config = dict(
    n_layer=12,
    d_model=320,
    n_head=5,
    n_kv_head=5,
    head_dim=64,
    d_mlp=1280,
    vocab_size=16384,
    activation='squared_relu',
    norm='layernorm',
    norm_place='pre',
    norm_eps=1e-05,
    positions='rope',
    rope_base=500000.0,
    rope_fraction=0.5,
    qk_norm=True,
    attn_scale=0.142,
    bias='none',
    tie_embeddings=False,
    parallel_block=False,
    init='uniform',
    init_std_qkv=0.036,
    init_std_o=0.00735,
    init_std_up=0.036,
    init_std_down=0.00735,
    optimizer='adamw',
    lr=0.00127,
    beta1=0.9,
    beta2=0.99,
    weight_decay=0.069,
    lr_head=0.00455,
    grad_clip=1.0,
    warmup_steps=210,
    schedule='wsd',
    decay_fraction=0.577,
    decay_shape='linear',
    final_lr_fraction=0.05,
    batch_tokens=32768,
    seq_len=1024,
    doc_mask=False,
    train_tokens=322600000,
    steps=9845,
    dataset='wikipedia_en',
)
Each number is 500 + 50 x the weight over its row's rms, rounded and kept within 0 to 999. Layers, rows and columns count from 0. Numbers have three digits each. The size before them is the row's rms in percent of the matrix's.

# up: layer 9 MLP up, 1280x320, rms 0.0799, rows 113-194, columns 0-79
# down: layer 9 MLP down (transposed), 1280x320, rms 0.0735, rows 113-193, columns 0-79
up113 089:480429652565534445542501459525421533541437482476443452530492615448511591477463537557460509458479538568590501434520433484509395452530443538524523502492529576500475497480529504477421602507479455574473413530520462511442583435450583462474440427
down113 091:446411589487450521507557456477380599461428416384476493539481424475467593458509466540459485419417443459476537464502558410457535390409469456498518465468508559549590513526433438465416555504546483431519533566512535418503417394592485454533508527
up114 098:492558383524355422453467489499461421411494428439571485536509480446527498430529499474546451455510506441610488421552520486474492542453483585464459423544510486453426492536548495523560480502499409474551473537528513483564579474559605494431500480
down114 097:478565461488548499478614441521478487505653512532431467447491495413450502525514480601537463485468472550548462513520546439544469441508420442468477560605570530539584499520558427516385515453530574518515514518565503466523456415535505453510586523
up115 096:505482488528550447513459525442581452452516483548440445498477428433529508452531540444526440458474398518546491586503580445522479632540480443606543482457474539523520513537572510407563451488452557485500419509502473390465561525516549513469524438
down115 094:501515574454565493593563464486479595487701458502514485500425487464493544577427558458511443437514471597483472521489563520475497510474480520429532532436505533523492493576520517520523557546539524511490504349560526452515521410455531527566485473
up116 112:574482513435462381564472496486540452399472576475549492559550628442463495458441561513496458504522538550576432561544529471538443432512440547519450591500508531458484544572523571432464504454409446496525534513500478525466516501477510484469532546
down116 112:397522564491479452516509501487500570466344551539550526451511488618475551456498486548551529480494537523496510490503446454536570541443561481449474494531497533456468444447466534594527553435437478480497532522470635486494429518494520484503436583
up117 105:531384459583511558515560593403471487467460439572520436481565429415554523487469543510490576544535523574517411545546483492498572478498417535459463484543467443482538522442527519448569542475497529489523400512455525501539516474556458506478587501
down117 103:514577542394476598488496480546497531547572470501462482484467593494506512441439497442523408493437504474442487473550543588556499563521564538387510456532480561604445527563451433446506506475484481436429539437522509506487524512534494533481593413
up118 100:469559560578404526492482633447439452463453489520479482371456454554566493448486520385494566521453529476477497404547422477497461563496533541520520535526394431486472471429544437573487459555472515440475476471445484476495479540527526492544536489
down118 101:417495523407493437515552580524504501441444423471441485485510538447511405478464547458476525587482521483472467546542461515464556523465551511542506482450485548483576574387500444511513561660507398436501518492541566533509444475477490479413526513
up119 098:482541452601545492473478612504475489560454536475442510520492485413621533510509568515549515488556476469471520446583559412439362481421406455475513503488565532471486551541416525579415611543425551462555427528558473415583500570468570592497521482
down119 098:439560429503497491498517444495483565469445526486449525512407493546475494471435477534542480477433513425444475465543511468508566574480500554495554473468627405489417529476349602590444557523533468456497459551550415523569487508515484556492498463
up120 099:446543532516511517510625524494465489439482468605504499550356466421503416432471585494504626459465550495515488491428581468445471431424610565473480533451513550467477477474518493493510587532594510534541500422501525456559379515479576509501506559
down120 097:592464488558454427410508585494517497497702434456511454450451461539536504524475394526466531502553556492460465525475552519405529496421536481548562521509496483420463477449494439514516442536490489401412495588498522514615503481404486443452464459
up121 097:533487463558451451528503484556517525601437493527486431512446498526538459460517571488494437502597511519577471507623427454420557431483435486478505468496493491529399407459481562573516553570557572465470517479477463523531636539464573524505440568
down121 102:466487445504452610470585511606431522472504475463547459537486466516473464563497495531459494471549488509516488528582446540521550508527516474456453385462413448546538589486445497504531607455485429497483469458515492451575512448476455363548478486
up122 099:543491442452517515472388566451583465539465482494541485476506460479428492530523514497528492459607469595507497462523513530553540561556453443536453489440511487468517434519566545563479525433437515525531465554527540488448534475452510656503427490
down122 099:475403559402543478506510532600415488487413550487386474501419442579530452470407540542491433457395482467493589602585491535442530439554532535379604417473530510545559498458461522522566556467500534551405552484615545524516494468460499512480490470
up123 094:455499517495448558470512543446494443499409444511435348425467509514442556515493540476556458558571512468542536514491450527456386513493357581550433526490425562462502509567499524504513608537490556571643428502447523412488473560596515562561463349
down123 097:470544494478468565378513563564584447561490531502464483581476564438480469624521496535462480489465430450524474485478557475535365458523548500479528539395532584427572480597451530564503632521410491506518422522563476487494469516576505488552535490
up124 101:546533512500431528574430482555585576489382491471491488449510516458481548486528584575443494427527533569426490508461520464512530511446441498524392477528462475421495573509454531402468476477534497514539487449413500437586507585500429535460518534
down124 102:474480479485461535425488444554514481470542552440471504508542489522536571520477538554567480473564519469481535509468491538572455520569567578530588410503369407511438454474478545431487419469526507531486521486481506492525497427521494441489498438
up125 093:612540512516448505480397490405474438469469533514548527527455469428432587449505422442471529527473494549499423543529517487464516441563438495454493598520488473492456592497495472476473598482529586496556531385441465439591473444524542495505533482
down125 096:511516542513564480620550547595555438474447487632470552499530485470498438522525452501532549567464533477478504436484432442551529490359529470457538574555459535447557529497530493509446549420532559438451463532455559552543578485395503457589467418
up126 101:504498433518431457524471552484475419538483504434454464479477584454410506413473538509519459566469481501555515420520518457479480552486510582427517516445568495349486513528496564569537562564557488489540444375492485448475588502424535506574561508
down126 100:536497508447400482496469502499504474465707465447515459495444574511566476439504467479448436419526494505520570399536426500478478499549515400526507464542525497527501465471448477482496528450544537506431493534560495457401453456595468549449508514
up127 090:429490525580503563508468535374480447572527415505455501526605522518446433520522487510553530548391478600504429545523459494486467592517415535538498521603413438426515533432618572486537474596512552575469459537478470526498390490472508542542544422
down127 090:510448475460493480377538521539474495506886565460525460490570447448495450446494470558522560557560522508495518490577482549430511541519492495465495430527557455450433547512515536504543528483499564489521485564506457483578490609482594388499410488
up128 100:557464529594489516524556547487435487467467498458414499486499523524518523436488565563503565463469468506558435419429452467558539567520489542449526520504473493527393502532467499561502537500614531472453394513439518498444524424459536446489494510
down128 098:507548481488552532530482492461514597463542509463505439567526504488552542514552544477535462583541535482524428571446538490551350457464635642445488617486482468525466465541446465464486518470552493428446486577472497441548320499526493530494569445
up129 103:492443514483435459541524450530506498408447541517489583401528512425478503480531572527451516394385479556401307538547398562555549438587431549531495572494425583506437388446505506534558519486508412534484435435490443469536593504566542537554533524
down129 105:480477506498509546481473526489416561442304506437548529477428542514544437501570486511527472579490524444474390533506502504491603494547471534484470462414581550503487454530594494616534576518475544435534428483562483480525556492497414470503422420
up130 106:447513391591529445470516474463456544426480431477535468469529523487531499504485570456485540518451468663468442487499460471490510604617537490566514625494482412500452500520518444411370481474426482578542495554396444543555542523554514516473459524
down130 102:489476463500651447406449490447477541578426595514538457519524564527525460413490553558432499464459519516551512551477466474516529590508472476478527595443556489474555530435446555532496492541471505469449439391521552561459449492566473544534560525
up131 104:492493551508470447464521500487523451452476552577548435371437463438583563517473530513527478583531488459578530485452496432529485560533547518504438468538486490492414547496519530400543522622615532552460504474512572459492519565600481537499471470
down131 098:438434522553518490506537537527537505588612562416522428498480521485593531461560517432533459637524394514474443475558473598546449562479509491418438506534599474525430478464500509450423507514521486563446512509447524538467423527506464520475464459
up132 095:572540470522416443503505495483578482470466572613442522396440436517468423444547563509617519498462493433470425426519574430509531473545518441505442494552437551474495541447561538560559503463482498521492439545563522465474466497562486419531544550
down132 099:588385591438514522542539536552478478551484548519586476543490488511480551485478493500515451440531503544419457496452601533550583461453530508530458503508523482447522381467570494464435578566478564462503555608568473590466498453419481509512443520
up133 099:531491581568447462571474592462569485579469525494472471454525589380531497483512471367436563497509425593487408546533498426462361505500478529538457509532494495463478458379521522509487558551452481505496488554448446479526589535537552478462490414
down133 094:471458438512508554497439530504498532481722575490610550492586519514499561516545438506517498494481541604488567435468490501497486469516605511410434429512412491500508483480435539485521496456530486509556527461395473482523510451555474500469517465
up134 101:510552479422510508431508431512481442497520491451509491509487556476460444517440494459483514453497457517565464439446463518549478582476552545471489571428426569519472451410564458445439522549533528658627463438408515419516536520577519476495523537
down134 097:483493466554446607520512510533406532568865426499462488494429572490484540375541513485463515431492478492496480496491568498525435576474492453547551480506527600500458536511497454522458525504480575592496575493552488445525499497518476588505510463
up135 114:459435376413457500550500522522479470412457503485472464357487453474582461418517572439497518411584485621449423491548519396520421491468428508485529485490432404518450504492461539504515522561567451644443497506533429520512474597444562597390514485
down135 114:445529575449495534399486476491543529485433479482606484520454548545568424535485481429522490470546476493454495457442504504519501427519422482471571523397559502467499496500466410436457567425503480469474522487467467502464451467471454528526479581
up136 094:386653496456502452479474482542493480446462602518569483485596497469487539482545539534442591465472470524491492509550565503459513511454460410501481472512550359413482471477504526475496524479479506566530437523474509551547471549632526489498399500
down136 097:518509565489477571396488503506469523477365485484472566499556423499579483387493586607550527525449492423520436512517408513460517490463546526529535481502496574425520472450604424528525537416553507527509504508368576533518480582497406538373431468
up137 099:456510581469417525454460458429580525561501440423433395436530491508470521543490460511529563403495541505470458450481532451562487466542519516552465493488507510477545488389470558520637673523469537566490435547485469450615559487406509471477588476
down137 099:532471483466519449562536524509495484430934477486475407535581492523478553480480555511535430511508513547491471488546480529489479500508532499464510558552495478457454521533415432497487447562471495474507486524520536474427508433491515515522455504
up138 092:517464541523431504569465439460496476542392599536469481552530583460437590482442544411523511430460427597496460562400415476471499543493443546490591582521482581464486550503505504500495663552527487606477420427559403518521465490488587533491484480
down138 096:527459460420546546446484440505497555498595518475580448469429432445493463491473527560558530574488550531419510465568446550547468362503501502521553507456561495510437448533488529490453466464391511487540479454508554530527547580446598509445514530
up139 103:394455532477481446432517536463552536451444457643533503481437495518363541431504527435418538412461523497571552480467532373412529433521464400479509488519541535500372546517552465567550574451528501523571477483467494558585500509501568549487498522
down139 103:461469497491486546466494563500552411454373526498414482538516514503471428507442521526520457632503533514476577535565505408523522474466490453556527488478514376469523565426540576470496544397480454427548454561542449502433528522445458505510514466
up140 111:552481455534458547462516492479509536372462454476562543480446455479502397472446465475500515460553466552539516543409522414501530582445507458523394439473575546488463520579447529462508562619519468518534517507503573426452523592489494465424427498
down140 106:512538535453444442608517509505598569503477482453554574450524499495484456497552532517452536531522571582421539506431449424523545463493402528594361458515473481456567519509636545472478451513502564471451570535492528510511539549507600443525480502
up141 112:671532489500490483454472442517485464515425457487551458455522487457484428465579532509451563491498495476532501568446437569478511552499487482476446500506523488498502476479463406465481548480509524525474510521448536409597473604475648536461504526
down141 113:497489528517433434498519433453511507433383479541489512490509528590535475486455404505440469502582516418499441586539456501598547511489546460597501535500442472574437522522534495497530460550536579394504571408540553512460509506496507479573501505
up142 094:517549500468482456453554527547460405468466512456498494454550484474533540539555512466506524510562446523448526490621614445430505409565431570511429463609462505441438571518621546515474460487412494480584460461530507453568532452426549477487411397
down142 093:516489502501454417385538585539585477513521533472439577529521478431555409563527464537469503520516559597496463561528505575440492456591509502401460509480499466494508495514592506455590600555540432492353441560507473486405553515462531481464503532
up143 110:492518548521542444430480620478515487425441516508463440478504480463536566506483504506468420442485526406500494547438458429466437479594457423488512441527540490561507501519460599511479468513423624487558455481414551489586603546560544486477566535
down143 111:443536468550535464436555589529406578494431494431534499500519448593501483529545492570441502487509518549476503571464432575500498461510569541552509549504598443476456433555520513532343505353560505485473507511502439515537492495527453527577555565
up144 104:490506405474422444505521537559474497471479392507550484397485610392531525482496482485538475479407565484576448553589475541514531554514525520532427433581478486433434493424556545431615527556453528556424513581517431484534548513527486516547487461
down144 104:522517568523473540555510554519552529415523437542558515517541498527537456503525493514532465498601477446541447508568511455551465491499590522599448458399501533582497472436531524499544447503519455425497546498499589449403574573435491579538549531
up145 103:504518466423492447447535523397449564471459448538479414518386455472552468393511465460583486529463450438557461518423445433472541479498449618455476515572441569530555462446530551446585465463574522571534433628470528582415521597603459570540491444
down145 104:455602508481476405528567501381549617581440538513457555489569521500495480491423519495428448471455545479455485485461462545527521418499490479388451477527400421394524494512545477453450520451545624496516463428449473601621466490518448418468456480
up146 098:599521402497445517552465474526460453597415502489511399534568571502370461531410510494528462523478525584510467452573488497488494447534550514588560504512489413395444607494446443454547486444470492459481528433484479587493650511532526504512526567
down146 101:565378426529444425460495428478515492526613539548516460572445405529552526486455441487571459512489486410430550439556566423496469509534508557530539485505561483542461496505517524568488350483489455492594497474479461419485554465519523509387506543
up147 107:459489514459523445412448507529397468389501547521528421502450401544523499539453534471551515527601514512530442496591478514465438502516403526533587539528477591487390551502534526479515464454495533574572438501454507466551560568441510541444475493
down147 098:432504453500569509441495503534560545441614626418450546561524525547504557514448474447494561534497571556491469579463440535519530460524565434474568424455550441448441495462504420432523501566439520440486442544506484532484539477470473611445487484
up148 098:523539523519449479385446589588502537481449462514579506438539443488506429441513555450460467508496453508536531535470483551386538485484453466524539591471470445411498492443536511549593515461476583499547464499446499502551538442476525569462522457
down148 099:500534495468438602520459468505481550515435456485524513410491516591537491516510377600530545478515448445573515525393527491465461459387461445452573489504529437476547481458566458506510577538544521448462499514594417486578519453493496510611520447
up149 097:500407515401490544523439434493459419512469505599462481551528565486450663464503593367461531461483465436496442519428510476489439469463477527471542543548540597444446532548487513448557546491537491499548313535442549522522454491458497514427480468
down149 102:470517491510431504465527500522515608423547430529515417548493455484490430525454550440459557444488549432536435484581512419559507590456508537492423525498443519505465523550517434456513540484540533547469381500447452480406448533531392458547464467
up150 096:585545527460476523462513459496569502573472474574525523441553526479506447462531534492550594533561454493467557583477529435533426469583552544454535574496517551463520460435503495403498468453527590425444444534453578500560505454480501404490518503
down150 095:580541547547416549512406427470534537595399507513516431540415477552500485483472499480461544529520509473525513537441576477536502406507506492513523508510507452459450464546585478494460542428542557396487564593521460524526504424512508422516409493
up151 089:451581566538494435421371576459533502465421399500465472373484434421477436457512500447521558519539407536566554385529544414491469534412474540533567487585549496465477447446483500510564541575450563475542491433539514430453485525489539447437495438
down151 096:439468577467448513470453558527426532513313470548486460568552591442446514520480530550462496511500552533474563537505513491498550500519526468541551519442541489543558355534502475493554493492541481444538558622544549387443410500385508454490390493
up152 098:472527553475406466478518495499531431494476494450584485436526530543564511499460467426525557472492540609498469413533520531517469602567524429448539512501602544488387524535505479507454613538465479582498513541544562546542560537480608519445476550
down152 101:546455477536473468570466482587483510520514456492527539434437552549520463552522503527493520492521443510413514495515404541472533466417476496539401517415549559522431517560462511574452562449512502507501436525473486533480455478470581445507473459
up153 098:607522464515503462447376560482543445437483534428584463429496480467433551428455510500562502535536497524578542492482543548517428533574541611586466430587440483486408603479486520484592575566446521564481467565498535524492528527539539609449468473
down153 098:465463444449471515471430543510464468466677537496540523535502502546489489620488537510504526460418578458412541488416500473576490474515499518603516529452505482496612492492464439522529445567477517468468529522544612511462452426562480609445491420
up154 107:545466624532490433453454522411558478532453519551483452488465466453527422518536562440514475554507560473628458559465529519571463504474433592595423486486551502529485499439460546530610529466551453507553438463561484536524490515473507543486408551
down154 109:526469449493472582382490507440591529535510448533485492525430461513502503427474505400596499506493498445518503583496592542442516535629514562478457562503445487538462544527420566431513443471467482473509489448540500619461465515629489546383457503
up155 099:492469586582432537412488526518498488521458494500543509493527410465412435476473571451477504456550463522407399605471415519457520505517484471469554565577547534499414469541439549516461519539444519577498424497416467497457508502455558457375479572
down155 099:543461538676403493497515530499526451526512452541631428487576464467516525505483558445520506522467483574501518533471535482517456517497489567499507495527548517528506543375554531527548528448497490471440451423509604490468495545432487563386563456
up156 101:478500504531480390510480497551433512517434575511506504550484534501469424483514593439479537428412532493545359493558488581553539558505540464499476480590460450459505528469577472447473489527491421524510481427358574532458516538523496490542424482
down156 103:493537548475427414519498552439498502485300508532500386472466404423467513456565449399549434563489485532480530573476528464480510441419449529482427565404616502545502589433539537432459470453508471449484572510477500425513404542466550526502483522
up157 096:572465528488369492451472590497444468401497459543518427572495501472529453434568457485604509534414436445539466519448449574469531532453442536546492536483345473521461521496553489514497543541458490468537500437425558487489408548492480499433504492
down157 096:461460419514432394486465461485485466514496443441488480520477471515547489476519548459557490369503494506468512492514394506542454563457596556451508559454476498541568510538465521510361538467509572431487514491462455538478458438511428462490485612
up158 093:600480419467512512444407592520456529416493568587453447455496494486522557500483524511574588471534463557549479511518564489513574467476363595490558451530512533513393556471595575433561550513341487558518467513508457498544398558527529576401555562
down158 091:535476519535520505490562575545521474517566484517547531497485448495491400600485525440502476561511563415489445523548537493498418546484505586540474564508461493433539543514589489600527442561475503620433477492500460507515496533503446490477555464
up159 107:493524439526420533494480600520489461607468426595484547476508545497462442441459574560480553499479487549574488577518452517560524529525492540518466450506574477456494482430498579444468467475544511469483458500485461515507518542550486472523499509
down159 107:558518485597568508517431538556525555488476511611502580430462477486452560500443405627530496521514436511503427608447485530511522470458507529467475428508491434472552484547402525449449506445495536463520499584518545509496453396474511419568551539
up160 102:378435532515471442453524573485442441697477493481503410485478503506585518534457613539492562557476464485552471495594496466433481523533459579532554452490528618431489585543533463510562534483521425507489468539493597565548558505484531408409531478
down160 102:458471510487446523483420388464479485486736499503399424564467502491498493506530591491372531440493417457541441466575420505465529506463503467443489454491557517482476569511460469464472557519524448506571413514487547553491381497550548505417516474
up161 109:521608559604424391402584426463512453436436491569420497528459465437611502499485562485481565503428495501550499531563426575450600500476489513526565512477477486485521445353501473415575537520490481571522488511501590515528481547456489545521468446
down161 106:538441474466476518533472514550537552471374490533517584450452605469565628444469389488540501445562510495466531552468514560551575437424493457477485409486552503516484456444473528561542588549360473445419551525547481496482455519486488514550629615
up162 111:573475466528384379510502493460436505576470504421482562487426513459505517473475531431488504540513524542545459472493418433460485437428437474534543643520519527484438501405498519513522641547391509516471445471554508477585636540424492544582502484
down162 111:503479609491498537517465488536464542494493485514523498463482523478447552577535419523523495452450468612550586492515577446523501435417509479444479542484523498605455524458560365484466502461501558466453525635493535479515474524504512531516600514
up163 101:413498459420520594426614473413497547405464390580514447464572481494431436448471420538548546444486453477488458484539439503420568529543541530475468478545493476491418417519500577527488539442485531633513504422477497536512464536480513494467497512
down163 100:547402489501510656413529413529561462552512536386544491522534468456503491529540533495542483466542528524485511474555478433498537508606436521437448482482572503463559453430477492503421520466416586493438480591557538494500455468445447466470475426
up164 104:501580483442439530593519520550504482539460511610505400517503492506491414452688545489440531545495503561530474557546461475543519430598496576580506577512492534405430508440501557477527427477510448601515510513526532469555424567403486460515486436
down164 106:580442481539487474497482549420444462391554510523423488449456528516509468562471578438458460524430509595491438618526419542594549453481422450499557490521463576507614549443459535472534502474470453474454560561515554551529571513415409417609556548
up165 093:426439482487511398451422434541562546574484524531504465482560385452474514465546569469490582572446519495538476390481437454518466522469512414488480510599549456456398568465517474505558484528506538502536458546503520618490509513408521602502429570
down165 094:536548482520515484476554553544468481456723514522541410512616470431573530500442563457535551559512479473531514422474525564514421435453549520480514472398539495509437471556444533488445454510418486561547586508440566547483470491483454549560501491
up166 116:494481575569471460437519560465598426477459541551500379459520437459471470466396483518532524496538505453580500517444529507535546491476513463544440502469584433565429481448529382469529569560548507482530457526528527578479594497496531549465553519
down166 115:629515526475469546470560483514501454509450527540511504483484456483440554497526599427522549481572478497488332528474408440505522479446531522503546507537487457552478406528480555516537519461546407514519439620425505563483424435485413509484505516
up167 101:492542479399554563449460483469490408490466550528497443461378443504399483441454572539533594636428497523486437528460527526535496453532525457475503504557424524449442451562568455540567474463555526514594500519438534511503465492554471549482483504
down167 102:525539392401488485497555447568540495513441496450497399473448481484449514486474484574513472532507518534600514541524537446645497487565516536491493551410418488537573512547584500524454549508476460505426468475474492445513483395463491434512483511
up168 104:545469460484546439459500407520462475520474510538520499494543525500594500482438544511529533479554494568609513529507527473508500549602496597579515617516450499387461456501493539463490530475476453482519480512507501581458452425422495546495438512
down168 105:514528538453488516520507534404502435507564560519536469405529531552486598514389480458496470557518595394463512513488475505513505475574471593461546475501424480555451558555471495510567570467594497470528467519473408534467417469500483582442495527
up169 086:458382474494547465485438536522602408594530502468524502485439447505484521476578562518530517488402441443548463538515549542526521520460461553423418479475504547484494517489522468473487483571496472482525450543490605546477540517433557554462475419
down169 084:529442522520538527537436533416585490495604442462493540474544484482484466463534455499507434516512484450571500540445464470583527532496463483415513626457501577525510535473410466529414571481556571502488430573559506469477522443443549510460463472
up170 096:560463515388440547445504529467456540485467366525468500509451477508461382478456482373483505553506536460482497508537520460447458496593543474542551513567492539482492564530592573452597526515510560588499489424505526476461436528502473523400565510
down170 096:495496438478596446393465548501448442452499349544468539508544481567553434537452451511464533495459523474433539580439625553515523459506492450514570437524531481494477542448437500479489500496530503516455479521523496571490394442503479549506483542
up171 098:506497477455556469586445527501393519538488463474456479471572494466473532499490539530537553511541488489488467487626562433508466521558373558577436517565518476450492538484535492533510494551451445549491380417537397438462568488441472529363427476
down171 097:516492517476527446470531521488606545509648537497507521476533471385446540528464547531524463440499546491437554505555460571513436578500520470552505569535488607463573546597567464458492486501550493506439464477399444498456488514530573512485510480
up172 100:506513410556478475450588490520570469499446423556539480542376515476556545508588472535558545504572597501491430493487556528468507446543434505576487520470557528495449505494567570452518486532529563515566425504448497505570529566557584544448480520
down172 103:548439453458546573483527467430629409479651511449519460493494562539525490545413508554508503606444540532427554471538528581513475446452552473514476538466437504549493527465494508505459457493457500405487401537501590468480534564503591539462447486
up173 085:559561496465396554467520519496512401432491472463519437487479484474514515476435500511656463433494481517594566562430604518501521584532547533589459540554498511472493417541487511423412498484457536560514465448431599409492502536597544511410464448
down173 087:437459477526515443580432496398534545533522491436511556493547463330593467514492474478444555484450519487491575521435507507470475487473570604538426461450584512524430497596492337468473503452485534622538487491469525458570384478502425467497502457
up174 102:517440568460476498528516423481520424510468493437477453502407571525384484527580585515531504547470512556533472505459468476437486526507508581610442400464486567497427490631527495441501601587511509513611429484500569532581406602463507569460455538
down174 103:550491514453488456511444483483552451482503499486424500456480599553510470469494419519491546490413469450398567505480450567508568497484523510480511440405516465490556448479534561627312572470546609472503504469464562594584557582519476498540548623
up175 110:521555465389474427533503436456477533442456510339420457469443476425531567409477511434529515574504488588653461527508456432443552462616571500476542440520546481479425430480464539476506511472449478583528481512518537512589566625530467540417443429
down175 109:471526504469569492528478467508543511483488502543525507481526470498535511504550499520546644515396507403481520615531479545552515438501605464503408542530496487437513446562655459519561471541460509478570437448511546648563540492479496450506474451
up176 097:355495541478527460497494493487527478494426515494534480335528507450441558395506601511521552474515483471441512436494434448553446545432522439440531464513412494529477447456543454469540545502551566488431477505482536528550495543424479518488491523
down176 102:461546528427414548465444532545492518491389508442407463503540499538559561517486505418476511476418562470449475464540569468395477434516400510490522497483537672439486466423503547488549566463500466508502495462611535518494531518511566457452595486
up177 104:480602493492427502490471525522467500393447571530611389514539499402514479485435527473481530441519543486443401599580562558481520462522409509494543441462510440593443585551432533480557553547517587448486477489526482587483561507546558582435471520
down177 104:510506531432421591556477477473517523484412519516502412444404440501503508472557532472598477468482400518535406530409591501463489466506514572482515469482473549502519548572518492435456476542581498519431404571501466556502525450581555455549505503
up178 086:457432461445475511491423510410375437531508450689429472514575490515328564550599543437509552483521498518473546522429525544528466561469480504461468526537596400458465492476521498555462506564442462564561477452516511487430446471517494484446447513
down178 083:490529570555544468414501565572578528448851505406462477465472496520600460475491534509493607567467490503498433521514469488503559555544401505501525461574469487605526559506579590422530479449504467518492524520490438424525539613492544486408510517
up179 084:578628526519542462509492462484578502545509545512488470508457394477528438439518532500481533584442454530511444514480472530511546504539532543509542427479511528470487480493512511465486440528535467539499484555414490527487521497535633525401435423
down179 083:449492430480518411541528530466447491493841508464441523583528485479516508499439575611506457497469493470507481461457489511505516537465458458536525583518505476446495427497455552532523433496520437473546443486481550462490480518490500441457487445
up180 103:470472457489434509459490477534449489499496556568463464475556451466474446485431521532501561351439460450554450458559429417495509569473439565477498455527369509364458511571501461518543530553612469477487478513527506520448524471460529556498541447
down180 103:462441568502491527459502505438520445520419439502522497442519518552471595466467498532413451601523455533507523479489559503448439521396530529487479580456520516492545500521539550525529580509475488565448557456550465466532419420531505522495529467
up181 094:517540547391560544602442461439482511471503469543502416489469474502544569420500552482620483505490521529544445493516479361459513543617518501532565451590598550494404497538426472589489519557590569556602526463520500441450551621522499507420501477
down181 095:534510529428486425521481626431495523472726565494475569470598514491543415502539500522580434560519476476545381489506498470440495463432565441531580559536468549389428435490444467475548491498493444430508530589554521483432528420504437506621449507
up182 096:562486428556436443548508481503443420488506596556471542429503481481503534508554543476581420402547442527465533466511440525522512463507458566529536479478468482426475465569466472506528583537473634571497483476515486449572575579465496496497552494
down182 094:448492534525445616544526572560525487482516519505602426466556467485473503531512407505521503542550507505386403464512485488500530456578460512458585506467545519545494466433550502506470377475504461436488453451469595610371543667573570582517460538
up183 108:494484432522532492558477492395502516561461413552458497530469451453494492462548504470639525519581349542473423429418545534474539634500453503578442487498455541538533558484520523458524524471577438462567423544401563544499492482389414558476580443
down183 106:426497466493604530556535478482500437524580471520480461619548470478496604577555543492508470449473486547499477584527411501474542550493501465467477588458503502561554516521493386474541545412575423447487436464498605552516392504458488536436589507
up184 097:499661489402463441485620485467500550461435539503429457473553569450463442505354472531469501420505548450592449450471495464424513460476508546447514499489519526571505483450534506457512499419493499525524483480516472510441527428505527545498514481
down184 100:476530573511416560466401433471527420551388498541448537534453440555442533543423482518477512537497477536617568468498515503504437548545501506590418514503554460458502462470639502560496482427530531568448432622578536485528539519420440455401449514
up185 086:553570469561456503471461450495447450477514445502464501461517517486508501442509456554472541489509539597587525455512515399396548519520543475551509455527502578393515466391520575551596524528571531528497450369545331472385514491509506481427504527
down185 085:415441509426507620510463503442527480568768579506476466449470550473416538426554500461485452442509510591536501457610441499558461423560508497458543550533515514481448506504511385447456500484459486475456521529539551494540461535446483489478514447
up186 099:523484423495525373532507451543472466504499462459476511456494460526466524388444564488446545423438491551487473473417498493474506532524496538501384456588491483486467474488421428492494515517490563511474406532514463492462451444487507470445437484
down186 099:554473462499485542535447490453487419537698466454510494478521483554455490467480446537448453490504474577516493482449464536489533424518461552438471447468432492525569599483538544381414541445545444544484582490555489498482484484561459461465615478
up187 079:586390520449496461473454467562588539599463543454465498502533386529596417542465440538448523448447510542558455496502524514450515567564552425558558533533517472549499547525529458469500519493485527525542520569486389463517524530518488538464503442
down187 078:496573474609487414515516513503519532455563450527471497550478524512552432395508521572483548449499537362546552406542479434558504528483471566467504450490419436403538516586462575526567601544494477430355433556442570525533465455502487466546530518
up188 108:467488506541475446491510453581534433555450488504533393389555495516501578398467531499530560487481453593546467434511420547527505569563438463577461535565546644486513462531490482396489488580422522524572420449500516529519575485387529490497507534
down188 110:581554478533560576498555542446549474505703506438485439566463514411501456499523542581519495521500449480508498543491548539512427528531508502530546603558498400477402506504547502537410424527486476446473518496450467466492516463504430454414465487
up189 094:459476451506468461490536436410503526578455588421514482492461553554482473519459463512504432506499441482446466451363556571483442518449480491458538513494501539501391501585422508491498483462471552489597460453475490532560462476378536513403573503
down189 094:489465505459498424516512527482481571544509546475489566501475466533509407539529468454461472618498529466443455540500427478504438513560392489477552507553525410516486543514584520458558427532496504511523533539590486536440493541401531514524469516
up190 103:557467530597477513480441522476499452574461506465447475579507524479529446496431488482488468578515507560498434453530483448523461552541401503496444619515434459454565511396567594540520524512506425474509453455522430487549559424500480510422437399
down190 102:427541524499522461487539466677523527549400554517473488501609570414497489403480436545500476454458553558391485463584477501484483477438471453418483544510481422566543560523578559516579506554508515583459512495563382586479577475437568524477423548
up191 100:550482519496558527509489453562502470576499526546531520516437447483490382447477532508625493461518410523508431437487543490566444597547437592626537501539455413462527569432602603496552530554501502497500486551476463494465479595438507568488484496
down191 097:513495501480498470433442540492480471502622479615545455500537402510534475451571585541500527487569490503449479441501470517471453557405429454512540508544617405472423570557536515563385475511515523428478478572431501585432565422485428511481434535
up192 088:429483421561483363526432515520566508602486545577500458388619517513552539479481578539441518449589519537495518465433492475521431531521509561554493482617485559423449552523531461390484541572460578516492513579495487437528508460531486503449599489
down192 088:505460450542492434555448517497545573399488516489492537523477480443504518500488506545510491431528471481477485503404514574457475550553550573432587405526469447492499583482443611516483509496569461469426515534541516402527521458458421424451550535
up193 098:446524445560463467409429506565529530526483511532576405412536534579451486448524496543449485595457487514571525458438484465521484422562414630525523507585401525484481540438544488467507522475489496496477434565555494462532515444570475458525543505
down193 096:468487473462494509416534486585567588487598460543517504527497495481486523576444468487554560447471401597463475541475436472501540598505460583495557502530572552537569540466572541523551494465553586570511500478495429529521434429491417493450517536
up194 095:581446519462568503455463454531500462467510443511533498511452525483425497510446475472586516510461504465497475434519496544406536481502440519547445515521507405489464485391427493452506502517470433483504386523510568462460528579528487480503470486